Weights of a small GPT-style language model, trained from scratch on English Wikipedia: 4988 steps.
Each number is 50 + 10 x the weight over its row's rms, rounded and kept within 0 to 99. Layers, rows and columns count from 0. The size before them is the row's rms in percent of the matrix's.

# layer 7 MLP up, 256x96, rms 0.159, rows 97-121, columns 0-95
105:38 32 57 61 41 48 59 41 47 45 50 34 39 50 48 36 44 39 75 51 59 57 46 63 47 65 58 60 50 58 54 63 35 49 53 47 59 40 67 34 42 46 64 47 49 53 59 47 66 47 39 57 51 45 35 27 56 58 55 55 53 44 50 42 43 52 55 64 47 61 64 49 43 66 46 41 57 51 57 41 65 39 58 49 54 74 69 45 53 69 40 62 51 67 58 52
106:44 42 49 43 69 50 45 48 34 48 57 43 60 52 47 39 52 28 56 55 65 41 47 45 52 55 56 48 23 47 47 41 52 39 42 68 69 32 47 60 60 55 46 67 43 47 48 49 55 51 41 60 56 54 50 46 45 62 57 56 51 33 43 40 45 60 48 50 45 51 51 55 46 44 47 74 60 75 57 55 47 45 39 52 43 69 65 45 40 50 51 54 24 46 43 25
104:73 30 70 54 41 57 59 37 31 34 36 52 46 48 46 53 49 41 79 56 51 47 40 39 60 50 54 43 52 47 49 51 33 43 51 49 73 44 61 60 57 47 48 46 47 48 47 35 49 62 69 29 39 37 47 38 45 55 48 47 52 44 50 38 43 34 53 53 54 51 46 41 35 59 54 48 61 57 47 59 53 54 49 52 38 50 50 47 35 57 38 53 49 22 41 39
103:42 51 40 43 65 57 63 56 59 59 41 25 70 50 56 34 54 55 42 48 45 27 36 67 58 45 39 47 60 56 63 51 56 54 46 68 37 43 49 42 52 60 47 39 65 28 51 58 59 58 65 49 60 69 47 59 51 36 54 52 61 60 56 70 46 72 42 45 48 52 49 41 43 52 52 46 45 53 43 70 43 62 48 40 45 55 61 41 53 55 53 64 53 62 57 48
093:71 45 42 55 55 38 46 41 43 56 52 45 52 54 40 26 54 60 44 56 48 35 37 54 60 56 63 45 51 31 34 60 40 47 50 47 56 63 45 61 55 46 60 52 42 57 43 51 37 43 44 69 48 49 53 29 53 44 40 44 35 53 53 50 51 43 64 52 72 58 57 57 47 47 46 40 42 66 47 42 29 51 42 58 24 72 42 41 43 39 61 55 50 41 61 66
118:50 53 45 45 64 45 40 40 49 50 48 57 32 45 48 47 64 43 46 69 53 54 46 55 49 20 38 52 54 47 47 62 24 65 49 41 52 63 60 68 43 61 43 58 50 35 52 41 28 52 63 56 51 38 57 39 62 54 45 67 63 45 41 50 53 45 51 65 59 49 71 25 68 54 54 47 52 56 54 60 60 49 63 41 47 48 37 51 40 48 60 48 56 62 47 54
092:55 42 44 41 57 49 45 54 40 53 43 41 47 38 45 50 43 53 43 62 50 43 50 50 50 57 68 46 37 41 61 59 27 49 74 45 42 50 55 41 52 47 44 69 63 44 51 62 44 65 63 57 47 46 51 53 37 57 37 53 16 38 51 49 67 43 58 64 46 47 43 55 51 32 57 45 44 57 45 33 28 34 49 45 29 44 59 59 56 42 42 62 56 62 55 60
100:41 48 60 35 58 29 51 67 38 49 56 56 43 45 43 42 44 33 46 55 28 39 40 53 62 47 32 46 37 50 34 37 44 63 35 51 33 66 40 46 41 42 27 53 54 41 48 58 56 65 49 41 49 57 51 49 65 54 58 31 48 58 43 50 52 42 51 57 51 54 49 73 52 44 48 55 39 37 41 53 53 64 40 46 45 52 52 41 61 55 52 68 40 64 31 40
092:55 70 43 47 48 46 50 31 38 48 57 57 32 49 54 47 42 55 63 34 54 47 44 59 29 35 34 46 61 58 56 20 46 39 55 55 34 53 52 57 66 43 49 45 47 45 55 39 56 34 66 44 68 54 55 61 52 51 54 35 36 49 58 58 54 46 56 37 37 44 60 48 56 38 62 43 38 51 67 27 52 58 48 53 48 47 63 54 57 40 66 46 41 45 53 41
096:47 62 50 49 52 64 57 41 38 61 43 47 62 47 54 45 41 47 48 50 38 50 50 49 60 47 43 58 48 36 45 53 45 42 46 46 34 34 37 60 50 65 46 47 58 55 50 57 62 36 48 41 43 51 59 48 65 70 54 69 40 20 40 67 54 63 38 49 33 66 48 45 59 41 49 49 48 59 79 45 49 58 41 51 62 61 37 44 43 65 57 63 37 31 57 50
112:45 34 47 61 50 39 60 36 56 42 55 52 56 56 51 61 51 34 58 48 47 53 66 59 49 52 47 55 77 35 64 38 41 30 52 64 47 50 50 43 46 41 43 62 55 54 45 49 56 49 56 30 54 37 55 63 50 73 39 52 43 55 52 58 64 44 36 32 27 59 51 41 59 38 63 41 36 53 58 58 33 43 47 50 48 38 57 44 73 46 37 54 47 64 54 50
103:38 38 53 52 48 53 51 51 52 42 41 59 56 65 48 66 45 51 52 51 61 48 60 39 39 54 65 54 42 60 64 63 50 50 47 63 42 43 55 50 34 55 44 46 50 73 47 52 37 48 46 41 31 59 47 61 54 27 28 40 47 62 43 40 37 62 46 34 48 58 61 31 37 43 50 50 42 44 46 50 37 39 54 43 47 45 69 55 70 37 47 55 33 42 37 71
108:58 32 42 51 39 71 40 55 56 55 66 53 45 46 47 70 42 44 59 42 54 64 57 52 47 45 75 62 34 66 57 66 72 59 42 30 47 46 53 50 52 47 36 40 50 58 52 39 54 35 66 49 56 49 56 51 56 48 40 43 60 39 53 41 45 48 45 53 56 54 64 48 52 57 36 52 63 44 49 39 61 66 38 66 64 60 38 38 42 36 51 34 55 51 41 59
091:52 37 37 39 56 53 48 56 51 45 59 64 47 40 43 65 67 51 36 60 45 54 43 40 53 60 52 57 41 42 52 51 42 46 58 56 61 47 38 48 69 52 37 56 58 43 46 60 78 42 49 43 47 43 69 66 40 69 39 55 44 56 46 63 37 65 46 40 50 66 49 59 63 48 32 42 63 47 59 54 54 63 46 68 34 60 49 38 53 61 40 60 45 46 35 66
096:55 43 51 40 72 41 54 40 44 48 43 49 57 67 56 46 43 40 47 44 43 48 62 20 63 42 33 41 43 47 64 51 61 56 51 52 54 54 55 46 56 44 61 41 54 40 48 57 48 45 46 64 56 45 29 54 58 33 31 12 57 48 59 53 38 53 41 49 34 32 50 37 51 57 53 50 62 56 61 56 47 50 56 36 40 61 44 44 41 41 51 50 65 46 57 52
096:51 51 51 49 59 58 36 53 24 45 31 28 57 41 51 49 59 26 53 26 20 50 43 44 42 50 39 54 48 38 47 41 45 52 37 47 45 39 62 56 39 36 47 61 46 46 50 42 53 60 56 42 51 60 70 48 31 49 55 44 59 58 34 65 41 55 45 58 53 50 56 50 46 53 62 55 45 44 47 51 50 51 50 45 63 68 40 60 50 56 55 73 48 51 61 58
095:59 58 34 64 51 43 53 39 45 39 47 46 41 38 60 55 49 45 45 46 52 36 56 52 55 46 53 45 40 50 60 42 43 58 57 46 40 55 52 53 44 36 51 40 47 67 72 48 82 58 60 53 56 46 59 47 58 38 44 39 37 49 36 48 71 65 66 69 39 57 67 59 62 36 58 44 59 30 60 55 68 64 46 58 41 47 55 54 66 60 52 53 57 47 52 38
106:59 63 47 58 60 68 46 58 44 51 51 57 50 48 38 76 45 53 46 54 44 47 54 58 53 56 50 46 42 53 63 38 59 51 47 42 36 36 48 42 41 59 46 65 55 61 65 55 46 71 51 45 24 47 42 34 42 40 59 43 57 54 33 55 49 42 41 71 50 35 53 43 51 51 44 51 44 36 30 47 32 50 60 34 54 29 50 46 54 55 71 44 58 66 60 47
102:56 68 60 52 36 72 56 52 46 47 47 59 44 42 36 51 45 49 48 56 45 54 64 45 52 70 45 32 56 69 52 40 52 60 55 63 49 39 70 50 49 29 43 52 32 53 50 51 58 48 49 49 52 48 46 38 49 46 65 50 54 49 33 47 38 48 67 62 46 62 47 50 57 43 46 44 72 49 63 64 56 68 48 60 70 53 51 43 36 64 73 33 53 54 48 49
097:59 46 66 59 39 57 55 27 63 33 44 63 52 72 37 56 51 62 60 39 54 54 54 46 73 52 48 59 58 52 65 36 41 59 40 42 72 34 48 52 63 48 47 46 46 62 54 58 59 41 67 57 58 35 48 46 39 34 53 47 37 53 36 53 49 42 53 60 43 46 45 57 24 46 44 49 53 57 38 57 47 47 46 47 56 40 62 61 49 42 53 49 47 26 48 54
098:55 47 50 48 45 65 56 39 49 51 65 50 62 55 32 43 42 61 62 42 56 56 48 41 45 39 55 31 61 26 53 41 45 46 42 37 69 46 48 52 57 37 46 39 38 53 45 44 47 51 55 25 52 32 56 56 78 41 52 44 53 55 35 56 38 38 56 48 30 52 67 38 42 44 37 42 60 48 46 37 39 63 64 52 48 40 52 47 35 47 32 46 42 48 45 44
094:43 64 43 68 72 31 38 46 46 32 59 42 52 43 65 46 34 55 47 44 32 59 76 68 42 49 51 44 59 46 48 55 36 49 40 55 45 58 39 56 44 52 45 65 69 70 53 41 48 56 39 55 43 48 63 45 41 47 41 56 44 53 60 49 66 40 43 45 65 64 60 70 54 59 47 50 42 46 58 48 44 47 60 52 54 44 41 46 56 46 76 49 43 48 43 62
088:70 62 34 54 64 48 59 47 42 51 37 60 64 55 43 44 48 44 50 63 52 40 49 46 48 50 44 56 52 59 47 59 48 50 63 45 51 57 49 45 41 44 55 58 40 37 48 38 31 50 56 33 76 48 38 47 40 48 54 41 53 43 56 64 47 32 40 51 35 68 68 57 45 42 36 87 46 58 38 67 58 45 38 51 54 49 46 55 56 49 54 50 64 49 55 34
087:56 45 59 38 61 63 49 57 39 40 64 57 60 49 57 42 61 49 53 42 50 62 43 64 54 38 53 55 63 52 68 49 56 45 58 62 60 54 35 61 32 60 43 35 53 52 46 65 37 53 49 61 60 50 43 64 63 41 50 57 38 66 71 52 46 37 44 40 43 44 58 58 43 32 73 50 48 21 47 42 54 56 50 52 55 42 55 46 42 51 42 68 65 60 62 45
097:55 54 51 40 43 49 50 47 53 55 37 65 76 58 39 43 43 59 63 54 62 38 58 42 44 33 65 23 65 58 45 42 42 49 56 60 49 37 52 51 60 57 51 45 59 59 51 36 46 68 50 49 53 48 58 45 55 60 53 33 50 37 47 73 39 54 58 69 54 43 42 43 45 34 46 59 42 69 50 62 40 56 43 42 64 52 40 51 57 53 66 43 31 44 62 45
# layer 7 MLP down (transposed), 256x96, rms 0.0393, rows 97-120, columns 0-95
106:61 61 57 48 65 49 53 49 71 70 54 40 54 53 42 51 44 50 48 50 67 52 68 35 47 42 51 25 51 53 49 49 61 43 49 39 42 56 52 22 56 59 45 55 43 62 46 68 55 53 69 39 56 54 40 59 45 40 48 45 53 73 59 62 50 53 42 46 32 50 52 46 49 59 53 43 43 57 35 58 53 63 51 62 43 39 42 54 35 31 43 44 62 25 45 52
110:23 62 30 48 44 53 34 56 55 47 68 55 54 51 63 52 48 49 55 48 58 49 70 59 37 57 63 35 52 40 45 72 42 62 49 60 54 56 52 55 33 48 63 47 42 47 45 54 44 66 55 40 50 49 43 49 42 53 41 41 25 56 33 35 33 43 65 54 43 42 52 50 52 39 52 48 75 55 50 33 52 61 39 54 60 52 41 51 53 51 45 58 60 52 63 64
101:65 37 49 54 50 42 56 35 58 67 68 56 36 60 45 59 34 57 42 53 43 50 66 49 46 58 45 40 58 39 55 54 61 47 38 53 47 59 30 42 34 57 56 55 47 21 36 30 48 39 59 50 48 51 58 62 50 51 51 55 38 56 39 57 66 44 52 46 36 44 57 50 59 54 42 39 52 53 59 49 53 47 20 54 60 62 59 43 34 50 68 52 42 51 42 38
098:44 46 47 70 50 35 44 47 60 44 63 48 61 43 46 52 55 63 53 41 72 61 41 29 45 57 69 46 59 59 44 56 53 37 37 50 43 53 62 54 57 49 43 47 50 66 54 41 53 47 44 52 54 27 56 64 57 50 44 74 44 34 28 38 60 52 49 48 40 30 41 42 48 38 49 48 64 47 51 38 63 33 62 56 46 50 68 56 54 52 72 50 44 42 51 52
095:50 58 58 32 55 50 50 50 61 38 50 54 58 58 54 49 58 57 57 75 40 73 65 53 75 51 56 50 51 42 52 32 52 37 56 64 56 51 35 52 55 34 37 50 41 54 48 54 55 65 48 50 38 34 63 73 57 54 55 45 43 47 53 55 55 53 54 51 54 53 54 54 57 51 48 74 26 53 46 52 49 57 46 38 56 41 54 34 56 33 62 50 42 51 46 27
113:56 49 61 63 59 45 40 55 37 52 32 42 56 50 72 58 61 55 49 50 56 43 60 42 49 41 40 57 65 48 67 65 50 48 40 48 47 49 48 29 47 51 44 52 39 50 65 40 48 48 61 46 58 60 53 42 60 42 61 49 60 62 64 48 32 52 44 66 55 30 68 53 54 56 56 57 39 46 59 65 36 41 53 56 46 30 53 63 57 32 55 44 67 53 23 54
088:39 48 51 41 62 58 60 57 51 49 59 59 37 12 46 37 61 59 54 66 70 50 67 33 49 33 58 43 32 53 50 56 47 52 52 37 49 49 45 72 54 32 42 55 47 57 57 44 64 48 70 48 39 53 54 57 62 48 43 48 44 49 55 50 42 53 43 59 46 62 39 67 38 40 57 51 55 55 37 35 41 36 38 43 50 55 43 44 60 43 57 47 61 47 48 41
099:43 56 44 47 48 44 47 53 49 41 36 54 87 53 59 56 55 66 52 49 47 59 42 49 53 47 45 44 72 51 62 64 57 35 54 60 78 53 41 37 69 61 62 44 33 65 48 40 42 50 55 46 50 41 43 58 57 40 31 60 54 49 46 39 59 51 32 50 58 46 63 42 28 50 52 47 52 55 65 40 56 37 66 50 60 45 46 58 41 52 55 56 62 45 52 45
098:62 51 58 46 45 49 39 47 44 44 38 49 41 52 54 55 60 35 38 33 35 50 52 66 69 51 42 51 47 41 50 54 54 43 62 48 30 69 54 61 57 62 43 56 47 36 33 42 58 43 68 51 24 49 52 49 68 45 42 46 64 23 38 44 42 47 60 53 47 53 51 53 44 49 45 52 37 54 69 55 46 72 43 49 65 39 57 45 55 42 42 64 54 54 47 67
098:44 39 72 57 51 39 57 44 56 53 52 37 43 50 49 41 69 54 45 35 28 82 46 50 40 42 59 45 64 61 45 61 49 61 56 37 59 63 61 44 46 39 43 47 68 57 48 53 53 52 35 40 67 43 53 53 49 52 46 41 57 53 51 54 42 64 63 42 49 49 44 49 23 57 48 47 58 52 36 51 43 45 61 55 47 40 60 51 61 56 62 61 23 52 50 39
102:73 33 47 50 53 48 67 52 57 67 57 62 42 63 56 61 60 38 34 36 62 56 42 50 37 61 65 51 44 30 44 55 52 48 36 54 51 64 40 53 52 45 47 39 38 56 65 39 53 44 61 39 57 45 25 47 47 54 58 57 54 47 41 58 52 78 40 50 53 67 48 41 53 38 55 32 51 57 54 42 41 46 71 43 46 49 51 45 68 50 38 54 43 55 45 50
103:47 53 23 45 47 50 52 56 52 45 51 63 54 36 59 52 54 58 68 48 33 54 62 43 55 35 51 46 66 65 61 36 46 49 50 47 68 63 58 52 56 58 63 60 37 54 48 53 55 49 67 55 50 45 47 58 55 67 63 41 60 51 51 28 32 44 42 67 65 34 62 40 44 50 51 55 44 53 47 50 45 51 32 62 51 35 47 41 40 57 71 45 70 40 47 44
103:64 70 62 47 38 42 62 49 64 40 45 54 42 36 48 56 40 53 38 55 57 34 49 46 54 64 49 26 58 35 43 38 46 45 52 47 54 48 60 47 47 31 46 38 56 50 36 33 42 46 53 52 47 57 62 49 45 59 48 51 50 52 55 50 51 58 45 38 66 66 43 33 54 69 59 56 33 40 28 33 53 45 56 30 36 49 63 62 55 55 56 63 38 37 47 44
095:53 50 52 42 46 57 37 46 41 51 65 44 43 60 49 42 50 36 46 29 49 59 72 36 39 52 59 67 50 29 56 66 36 45 32 40 57 58 35 44 53 63 51 68 66 43 68 62 53 42 59 47 50 72 55 48 56 61 34 62 44 43 47 52 48 45 64 44 49 42 60 49 61 36 53 42 47 34 50 52 34 44 34 55 60 48 43 37 42 53 50 49 40 65 51 49
094:49 70 48 60 54 43 44 36 32 50 64 50 52 69 47 37 47 60 50 27 47 47 59 41 38 29 58 34 43 50 50 66 55 66 44 62 49 25 49 63 56 56 56 39 56 48 53 60 45 59 44 52 55 42 33 65 41 41 42 28 40 35 49 53 47 51 64 55 53 34 42 54 39 51 52 50 47 55 46 60 52 47 52 47 30 58 59 47 31 41 47 49 67 51 55 53
098:69 56 55 58 50 65 30 50 45 50 69 66 63 60 42 38 44 67 37 59 42 61 57 48 42 42 51 42 41 49 40 47 46 53 48 46 39 50 44 55 47 66 48 57 41 55 44 53 47 49 58 55 54 61 43 51 52 69 51 51 60 63 49 53 46 32 46 73 68 38 38 47 30 43 63 75 42 50 40 30 48 31 34 50 45 38 50 46 53 53 49 56 61 42 53 38
098:54 40 51 74 39 78 44 47 49 37 44 55 51 20 62 45 67 44 66 46 46 38 43 40 51 51 35 49 43 52 46 48 63 35 50 61 38 38 41 67 40 55 41 47 53 51 47 52 54 57 39 56 46 50 59 48 45 57 48 44 50 58 60 30 28 59 49 48 68 55 52 45 66 61 42 47 49 53 53 59 40 61 44 48 67 60 53 46 58 40 52 72 50 58 42 55
101:50 46 55 60 49 40 52 58 45 54 50 43 51 51 60 42 71 51 47 44 27 44 59 47 40 48 49 55 59 59 44 47 61 56 43 49 61 53 57 66 58 52 34 46 47 38 57 43 54 54 52 43 58 49 45 62 40 49 29 37 72 53 35 53 30 65 38 58 32 45 45 68 43 50 64 41 52 57 47 50 65 66 45 27 78 54 50 40 34 59 41 56 50 59 52 36
100:48 63 35 47 37 55 54 40 61 64 41 63 39 50 43 51 61 25 31 43 43 60 58 59 36 40 47 71 51 36 49 46 46 54 38 40 46 58 59 55 39 49 44 33 44 48 54 40 53 56 48 50 54 40 62 59 41 55 50 51 65 37 38 35 60 52 54 48 61 53 32 54 60 49 59 28 37 35 32 54 55 46 41 40 43 52 35 66 49 27 56 49 55 60 47 50
099:27 44 52 44 65 35 48 54 44 51 44 55 51 24 46 39 50 36 48 43 41 39 45 59 49 35 48 61 47 62 54 66 61 44 46 54 47 53 49 67 59 45 48 22 45 47 39 36 40 69 44 42 39 47 59 48 53 45 54 50 62 51 51 37 54 63 48 40 39 39 39 53 57 40 63 58 46 17 44 30 44 56 54 49 53 53 57 48 47 39 65 49 51 51 57 35
101:44 45 49 71 60 45 45 56 38 54 45 68 53 40 44 52 52 66 51 57 49 42 52 66 61 39 60 63 30 54 58 33 52 45 51 50 42 61 36 57 60 51 67 60 35 24 49 49 21 39 65 67 41 53 41 50 44 72 55 64 49 52 52 60 45 54 58 60 65 45 54 47 47 55 57 52 51 63 53 46 49 41 31 42 59 46 57 55 55 39 49 44 49 53 33 52
097:30 47 44 54 37 59 60 43 58 57 74 58 55 47 56 49 61 37 67 46 47 54 16 46 50 54 51 65 30 41 48 48 38 59 58 47 52 55 52 45 39 31 54 40 53 51 63 49 56 47 58 46 54 42 65 46 43 47 58 48 62 76 45 64 57 45 32 47 56 35 36 46 56 56 51 48 42 50 49 61 60 50 31 52 52 75 50 47 52 55 41 51 58 52 65 58
091:67 61 39 57 63 57 30 63 18 60 52 54 49 68 51 70 52 49 57 56 53 40 67 43 36 58 55 59 62 57 37 33 47 54 49 49 49 44 52 51 45 49 53 51 31 49 44 56 56 39 41 38 60 59 38 42 41 51 58 44 41 53 46 31 50 37 57 58 65 48 55 41 42 32 50 37 50 57 54 40 59 57 45 59 40 37 56 31 41 54 37 52 54 40 52 62
096:48 56 47 51 45 55 52 44 63 45 55 53 49 47 41 63 50 45 44 51 51 55 45 69 63 57 65 46 56 49 49 30 47 61 53 66 38 52 59 41 47 48 46 43 42 49 70 40 49 63 38 56 45 44 51 64 67 63 41 32 38 41 51 47 38 60 24 52 65 64 49 47 34 73 70 53 61 54 51 37 64 65 60 39 51 39 50 63 51 36 40 63 50 44 49 39
# layer 7 MLP gate, 256x96, rms 0.152, rows 98-121, columns 0-95
099:50 48 38 60 49 39 53 62 50 38 61 42 60 42 51 72 54 45 51 56 39 32 37 39 51 58 50 52 28 55 44 43 40 46 26 66 57 55 69 44 48 43 55 56 42 52 23 51 55 58 49 47 44 51 46 48 60 34 65 51 49 31 59 41 56 58 53 47 55 47 39 53 48 48 56 42 57 47 59 45 55 22 38 56 46 60 42 40 52 67 30 45 46 71 47 55
101:50 47 60 54 39 59 46 50 58 46 57 48 48 30 51 56 32 45 29 41 30 47 59 48 68 40 58 52 51 47 50 47 36 50 58 48 54 48 29 47 47 45 43 63 56 26 40 42 59 62 67 52 53 31 54 49 66 40 47 55 49 53 26 60 60 51 62 50 59 57 58 67 57 64 33 29 37 37 52 54 56 44 49 54 45 62 43 44 40 46 69 43 39 46 47 56
097:44 49 49 42 49 40 46 76 58 48 43 45 60 70 77 56 63 35 34 52 44 56 26 60 60 52 51 46 50 73 52 56 54 49 54 57 32 57 56 31 45 61 49 47 57 50 55 68 46 44 39 48 52 56 67 42 52 41 59 47 53 56 55 75 50 60 38 60 57 51 48 53 53 52 45 59 41 59 52 67 40 42 35 46 62 52 41 51 58 62 48 54 60 68 56 60
100:58 62 58 32 38 55 73 45 58 39 43 52 62 61 46 44 58 35 43 49 58 42 43 45 40 34 24 33 67 41 44 65 52 50 39 53 60 36 62 45 43 53 62 48 63 33 45 49 49 31 48 50 59 57 58 50 40 50 44 65 57 65 53 54 49 55 45 58 52 53 46 65 53 63 56 54 63 32 54 56 62 53 62 50 59 34 45 71 48 58 38 49 49 51 63 57
106:46 26 47 37 54 56 49 54 40 40 37 65 51 55 52 64 37 51 48 51 66 37 60 58 40 50 42 49 48 55 48 60 37 63 46 44 55 44 52 54 44 72 57 63 64 41 37 37 40 48 67 50 40 53 71 52 58 45 47 43 58 56 56 41 51 37 57 50 51 34 62 35 55 53 46 29 47 46 62 67 74 50 52 58 29 49 43 34 50 59 48 32 62 46 50 56
105:64 52 57 50 62 33 52 59 61 49 51 56 70 56 32 44 40 51 31 46 46 46 38 55 43 35 49 43 41 63 51 50 52 36 47 59 62 48 60 52 55 64 65 41 66 46 54 54 44 47 33 46 60 56 46 46 46 69 69 60 49 59 37 58 44 51 42 24 49 40 48 56 54 77 68 64 42 57 59 39 62 60 55 47 55 33 48 45 46 63 40 48 39 53 43 53
097:43 39 61 55 53 34 32 59 41 64 35 71 47 45 34 53 46 53 34 61 46 59 60 61 46 44 43 51 37 37 45 51 40 44 51 42 46 59 50 46 50 45 35 42 46 54 43 40 41 55 48 55 34 53 54 42 58 32 38 42 61 49 39 34 63 72 54 46 36 67 49 55 73 73 48 57 40 54 48 44 48 49 53 46 51 71 58 62 39 45 39 59 43 48 38 37
097:57 50 50 60 36 43 47 59 49 71 48 29 37 53 52 59 52 46 44 39 56 35 61 49 61 56 45 47 41 50 44 42 49 63 43 41 45 43 44 52 43 45 62 66 44 50 55 42 58 43 75 42 43 71 62 51 48 44 51 30 55 45 37 53 58 39 51 36 42 45 48 45 57 50 57 67 55 36 56 83 55 56 43 62 76 52 45 56 68 58 49 60 46 49 63 54
096:65 39 44 56 36 54 64 54 36 45 50 58 48 49 48 50 48 55 62 46 64 46 54 42 31 83 57 46 34 67 35 50 55 44 25 45 54 36 57 46 43 47 55 60 37 56 57 63 52 51 53 53 59 48 51 61 46 55 43 48 47 62 57 64 41 70 53 30 53 52 42 38 53 54 47 49 73 63 69 52 32 51 42 42 59 60 48 52 49 43 46 49 40 40 56 41
106:53 31 49 72 39 38 48 44 69 47 52 50 50 57 64 50 59 41 39 43 55 46 62 59 44 62 38 52 60 44 68 37 46 33 44 58 57 56 62 46 25 54 55 41 57 49 52 57 62 46 42 30 51 63 53 50 47 51 48 55 50 52 57 52 44 37 37 32 29 53 66 34 57 24 47 44 55 64 66 55 35 48 58 42 61 45 59 60 59 49 48 55 52 56 59 51
096:55 50 51 49 51 50 39 43 25 46 55 49 56 55 58 58 25 54 62 53 48 54 68 47 42 26 56 55 52 51 67 37 61 43 43 53 52 55 43 63 51 65 47 63 49 52 37 59 56 54 63 49 31 53 59 58 35 59 40 39 47 50 30 47 37 48 45 63 61 24 47 40 56 45 52 55 54 67 43 46 41 49 48 33 54 36 57 58 57 40 44 46 46 40 67 70
103:56 36 64 58 38 58 52 33 49 39 59 55 47 63 38 70 49 38 48 49 45 50 58 42 38 57 65 58 43 52 46 56 30 57 57 46 57 33 58 42 53 37 44 55 58 51 49 51 51 41 59 54 52 30 63 47 50 53 34 59 50 44 55 66 60 46 53 36 53 62 53 73 50 61 36 31 61 40 66 74 54 44 34 48 55 53 39 42 33 61 43 62 54 44 50 38
101:38 61 38 54 49 46 49 42 58 62 51 65 65 53 43 43 51 48 61 47 51 37 36 44 39 52 57 38 67 61 34 49 49 32 57 72 50 46 58 63 40 63 37 45 61 56 45 49 58 45 46 44 43 52 44 42 50 44 65 35 49 61 55 38 46 50 48 32 50 78 23 51 40 51 50 49 57 45 46 56 57 48 52 53 28 38 43 46 27 57 29 54 42 58 58 46
099:35 49 57 50 46 46 53 48 53 44 56 67 58 49 47 38 52 47 58 58 53 57 60 32 52 48 45 34 56 59 43 46 65 62 45 70 24 41 63 37 46 49 33 64 42 63 46 74 45 41 39 33 44 58 53 58 51 45 53 50 59 59 49 45 35 30 42 45 28 52 54 59 57 50 44 65 42 58 38 38 36 52 57 59 50 55 51 44 37 41 63 53 63 58 61 34
089:49 44 57 48 41 56 30 54 27 54 46 76 53 69 52 45 51 53 59 32 45 55 60 43 53 49 40 30 55 55 48 49 36 63 37 42 47 68 43 44 51 46 40 67 47 44 37 38 71 47 47 40 67 57 39 46 44 37 51 52 34 49 42 63 51 43 36 47 50 43 51 56 43 50 56 72 49 49 59 46 34 47 61 53 63 27 55 56 54 48 57 50 66 63 55 55
106:49 40 46 39 53 40 44 50 39 59 53 46 61 51 39 70 61 49 61 51 55 60 62 47 63 57 65 72 54 49 27 46 50 65 33 54 79 55 63 42 54 51 59 57 40 47 47 46 53 43 60 51 62 50 64 54 47 53 55 41 52 47 36 57 68 48 53 45 53 65 44 44 56 39 43 35 55 61 48 38 59 49 41 67 45 46 37 55 36 53 60 40 30 64 67 35
103:62 40 52 50 58 62 46 54 31 44 60 47 61 43 61 49 44 52 40 61 59 52 37 50 58 45 64 62 52 46 67 44 39 59 49 50 45 46 58 69 30 50 63 63 63 43 55 62 59 54 44 47 36 44 62 34 51 39 63 42 54 51 73 44 62 35 46 51 65 50 49 56 48 52 58 36 42 57 21 33 54 39 68 39 58 41 55 47 45 48 63 36 46 48 43 59
103:52 59 49 44 57 60 58 61 44 45 50 54 55 39 47 45 55 41 50 54 56 58 58 43 58 63 46 61 34 60 47 39 56 48 56 67 51 46 62 56 42 38 35 54 38 53 51 51 50 44 48 75 55 50 46 51 47 56 57 33 35 42 33 50 62 73 59 55 71 57 36 48 70 58 61 56 51 36 55 71 47 47 47 33 55 67 49 49 49 41 56 20 66 59 57 41
092:59 52 60 46 24 36 55 47 56 31 39 47 68 45 26 49 53 45 30 56 41 41 48 60 56 54 44 51 39 50 40 42 44 45 44 46 53 51 54 47 54 68 41 56 59 57 58 45 51 33 38 59 43 42 55 55 49 36 62 51 65 39 57 55 51 64 44 50 69 51 57 56 32 51 58 56 42 51 76 66 40 45 64 49 48 58 65 47 45 57 35 49 33 51 51 33
107:25 44 53 50 54 45 50 50 35 44 44 53 41 60 66 51 49 63 46 60 41 30 65 68 51 49 51 55 26 58 59 64 39 56 54 47 52 43 75 63 46 58 77 80 30 47 56 47 38 55 39 56 62 42 51 53 42 47 45 44 59 51 34 50 63 47 46 53 52 53 51 61 44 49 58 38 54 50 55 50 50 41 48 49 56 46 55 39 44 50 49 60 58 49 61 69
096:57 51 48 64 54 21 51 46 62 51 52 48 65 42 37 59 51 30 45 48 56 48 57 64 45 47 59 48 58 59 40 34 30 47 62 60 46 41 59 71 46 60 39 61 53 47 65 56 65 55 45 60 39 43 67 62 36 65 61 41 44 64 44 70 53 59 56 28 42 70 47 43 51 61 51 40 60 51 52 51 53 50 35 45 63 48 53 56 43 55 49 39 41 45 53 55
097:43 46 61 55 51 60 55 40 57 36 82 51 45 38 46 44 50 59 50 50 54 57 40 46 45 53 61 43 53 56 58 54 68 47 36 58 40 45 41 52 37 57 46 53 61 57 50 74 52 65 49 50 34 34 54 34 40 47 33 36 35 60 43 31 59 40 54 52 43 50 50 49 36 40 53 49 34 61 39 57 38 32 64 33 50 48 38 57 51 37 61 34 44 47 58 45
098:46 73 56 27 40 56 48 48 37 51 60 47 52 48 37 43 36 40 60 50 54 61 39 54 42 57 68 56 57 48 53 51 49 33 53 63 68 44 55 38 58 33 65 40 28 37 51 57 55 48 60 50 50 45 47 67 58 45 43 38 52 59 57 44 64 31 46 37 58 63 50 76 55 48 45 41 38 44 52 47 57 40 38 58 61 55 44 52 34 62 52 52 34 60 54 42
096:64 53 38 61 38 48 38 43 54 61 66 43 37 48 57 54 67 64 57 45 60 51 61 33 54 26 60 51 48 41 43 32 48 43 48 61 73 37 58 37 48 42 48 48 63 47 34 45 43 39 44 48 71 46 52 71 55 50 62 35 64 66 59 53 45 51 44 50 32 62 48 44 59 41 46 28 54 51 45 31 53 56 40 51 55 55 48 44 45 60 55 55 40 54 53 54